Part of a small language model's weights.
Architecture: RMSNorm before each block, rotary positions, no biases in attention or MLP, normalized queries and keys, local attention windows, gated attention, value embeddings, a smear gate, skips across layers.
Each number is 128 + 32 x the weight over its row's rms, rounded and kept within 0 to 255. Layers, rows and columns count from 0. The size above them is the row's rms in percent of the matrix's.

# layer 6 MLP down (transposed), 1024x256, rms 0.118, rows 681-691, columns 64-127
size [ 97  97 106 107 104 100 102 100 101 103  95]
[[ 93 111  79 112 186  83 131 135 124 171 119  17  89 128  99  94 129 174 171 115  55 126 152 129 145  74 120  65  87 140   4 123 147 162 120  72 129 130  98 168  94 126 119 163 181 145  96 105 128  93 190 138 145 137 113 115 155 145 151  95 103 130 149 112]
 [123 134  79 129  59 144 136 137 153 116 102  76 117 123 143 120 138 129 163 154 121 108 155 115 152 149 145 117 136 114 134  65 134 137 167 160 112 190  98  76 127  79  99 174 179 130 160 137 107 160  96 128 171  50 164 174 130 113 149  91  92 190 135 106]
 [141 189 156 131 151 118  80 200 162 111 120 155 178 128  92  65  55 208 153 141 154 142 201 131 142  94 113 147 118  99 128 155 116  94 144 128  54 132 119 156 123 155 121 135 161 111 107  88 128 139 178 141 126 150 126 170 101 106 108 117 126 133  60  96]
 [151 115 137 122 167 142 134 175 141 133  96 141 136 131 149 147 115 122 196 157 124 115  99 129  64  92 151 105 142 104 159  75 145 144 116 123 118 127  93 134 175 136 167 132 127 112  62 167 166  82  62 113 128 132  93 115 144  61 145 211 151 132 137  97]
 [119  97 100  64 120  93 153 125 135 116 131 127 177  94  55 157 118 109 145 132 144 130 146 111 140 130 127  94 163 111 112 122  35 133 122 197 130 133 169 160 118 154 115 129 139  96 152 186 108  81 127 116 129  75 134 163  66 128 149 166 134  39 199  90]
 [124 108 174 166 166 129 124 122 146 139 127 185 117 115 117 108 120 105  87  95 120 140 201 128 152 140 134 102  85 144 116 122  78 174 150 100  98 106 121 143  92 142 161 110 138 117  92 124 122  55  93 137 108 103 130 106 145 116 139 139 111 139 136  81]
 [119 164 113 159 164 133 141 115 124 137 221 122 133 155 103 139 176 177 123 119 140 157 129 142 142 155 137 135  75 144  87 158 111 190 112 139 123 125 164 106 193  84 144 147 119  93 139 126 135 126  98 166 151 120 123 130 122 186 116 191 110 123  74 183]
 [107 121  96  51 143 142 100 140 114 215 163 112 157 117 116 142 105 147  77 177 129 111 118 152 193  49 153 114 145 162 132 107 168 118 125 157 168 113 118 207  73 110 143 117  84 122 166 133 135 158 145  78 126 138  95  88 128 120 134 183 160 131 140 145]
 [ 48 142  74 123  92 150 117 146 130 108 155 122 159 157 140 176 144 177 125 110 162 137 129  76 133 128 131 128 127 119 141 149 102 119 101  78 126 162 111 124 129 160 192 111 165  98  78 114 137 110 138 125 151 109 196 105 112 136 134 149 136  74 151 183]
 [175 140  97 142 154 119 132 120 151 178 162 136 122 125 120 166 136 100 133  77 148  89  87 102 108 112 141 111 198 136 150 118 123 100 186 117 138 166 140  79  57 136 159 178 116 148  96 144 130  77 166 110 175 110 191 105  96  93 126  95 106 111 170  47]
 [140 129 128  92  78 144 141 112 137 129  85 157 153 151 141 104 176 117 139 145  95 165 132 105 106 168 144  90 108  86 164 115 183 138 156 152 102  82 158  87 137 133 170 150 102  75 150  66 160 147 138  93 138 131 186  58  93 157 151 187 149  83 122  89]]
# layer 6 MLP up, 1024x256, rms 0.349, rows 682-691, columns 64-127
size [ 96 102 104 106 104  94 100  98 101  96]
[[123 147 134  75 151 137 102 173 186 131 192 139 193 148 115 158 113 179 159  56 128 125 161  53 135 117  85 135 185 126  82  88 155 197 161 142 153 180 123 124 125 130  87 130 120 107 117 135 151 148 175 131 156  89 120 116 102 162 154 167 167  76 100 115]
 [139 131 120 102 159 142 137  62 119  80 231 130 160 146  66 105 133  65 125 157 153 132  94 100 149 148 126 117 121 124 115 123 127 105 188 147  91 173 158 152 106 122 159  80 106  85 129  75 165 142 185  62 151 114 135 180 108 135  81 104 141 127 122 105]
 [136 130 110 141 139 162 149 133 115 114 115 183  96 148 168  74  82 177 224 136  92  78 143 121 150 173  80 160 161 104 165  94 137 104 143 173 167 139 129 124 150 127 142 125  77  64  97 146  85 108 218 160 116 164 127  93 122 134 109 126 167 159 142 147]
 [158 110 130 193 161 147 114 149 126  69 131 194 103 106 138  93 122  97 180 140 134 148 112 129 109  69 174  49 103 156 138  95 176 152 147 138 170 144 124 130 124 127 104 112  88  77  99 163 112 160 149 121 131 129 130 159 147 141 127 195 132 131  80 117]
 [137 142 111 119 156 115  89 109 127 140 176 124  96 134 121 136  93 124  94  90 106 116 126 141 169 160 127 166 103 171 139 116  69 144 120 153 159 138  99 112 187 108 144  80 102 141 183 187 141 156 148 147 122 113 114 138 148 142 109  78 145 137 131  29]
 [104  86 108 179  60 138 125 159 100 109 109 174 196 125 110 188 139 109 116 169 101 125 142 110 181 139  97 185 100 160  43 134 146 164 143 133 125 172 123 129 154 128 158  46 139 104 128  52 118  83  83  69 154 119 117 196 112 112 161 122 139 148  89 187]
 [135  70  84  92  75 181  99 169 111 182 121 168 140 117  60  71  86 173  93 113 174 122 130 162  84 157 181 156 164 123 118 104 115 135 123 134 147 139 181 147 175 115 103 119  59 108 140 114 126 116 175 129 139 132 113 117 168 118 139 105  90 121 120  77]
 [ 64  67 103 123 116 149 146 168 170 134 167 144 139  56  45 107 136 124 115  95 164 114  72  90 138 120 153 139 130 130 158 141  80 130 145 159 128 115 104  28 135  77  97 138 207  59  94 109  63 124  85 121  73 133 163 119 122 127 119  95 143 112 138  86]
 [ 90 177  96 159 117 143 142 106  95 152  70 110 154 153  74 133 124 154  98 127 121 105 117 174 198  97  94 132  62 130  89 128  76 114  68 124 133 148 136  48 176  96 101 174 151 167 151 152 122 101 162 157  41 107 109 140 130  90 153 104 141 120 175 108]
 [134 143 118  62 124  90 109 124 155  90 141 105  97 113 101 112 143 169  56 115 148 100 101 157 165 154 159 114  76 139 168 145 121  88 158 164 156  86 145 118 193  77 127 171 100 156 154 147 117 139 211 158  86 151 170 138 125 106 168 157 101 135 139 162]]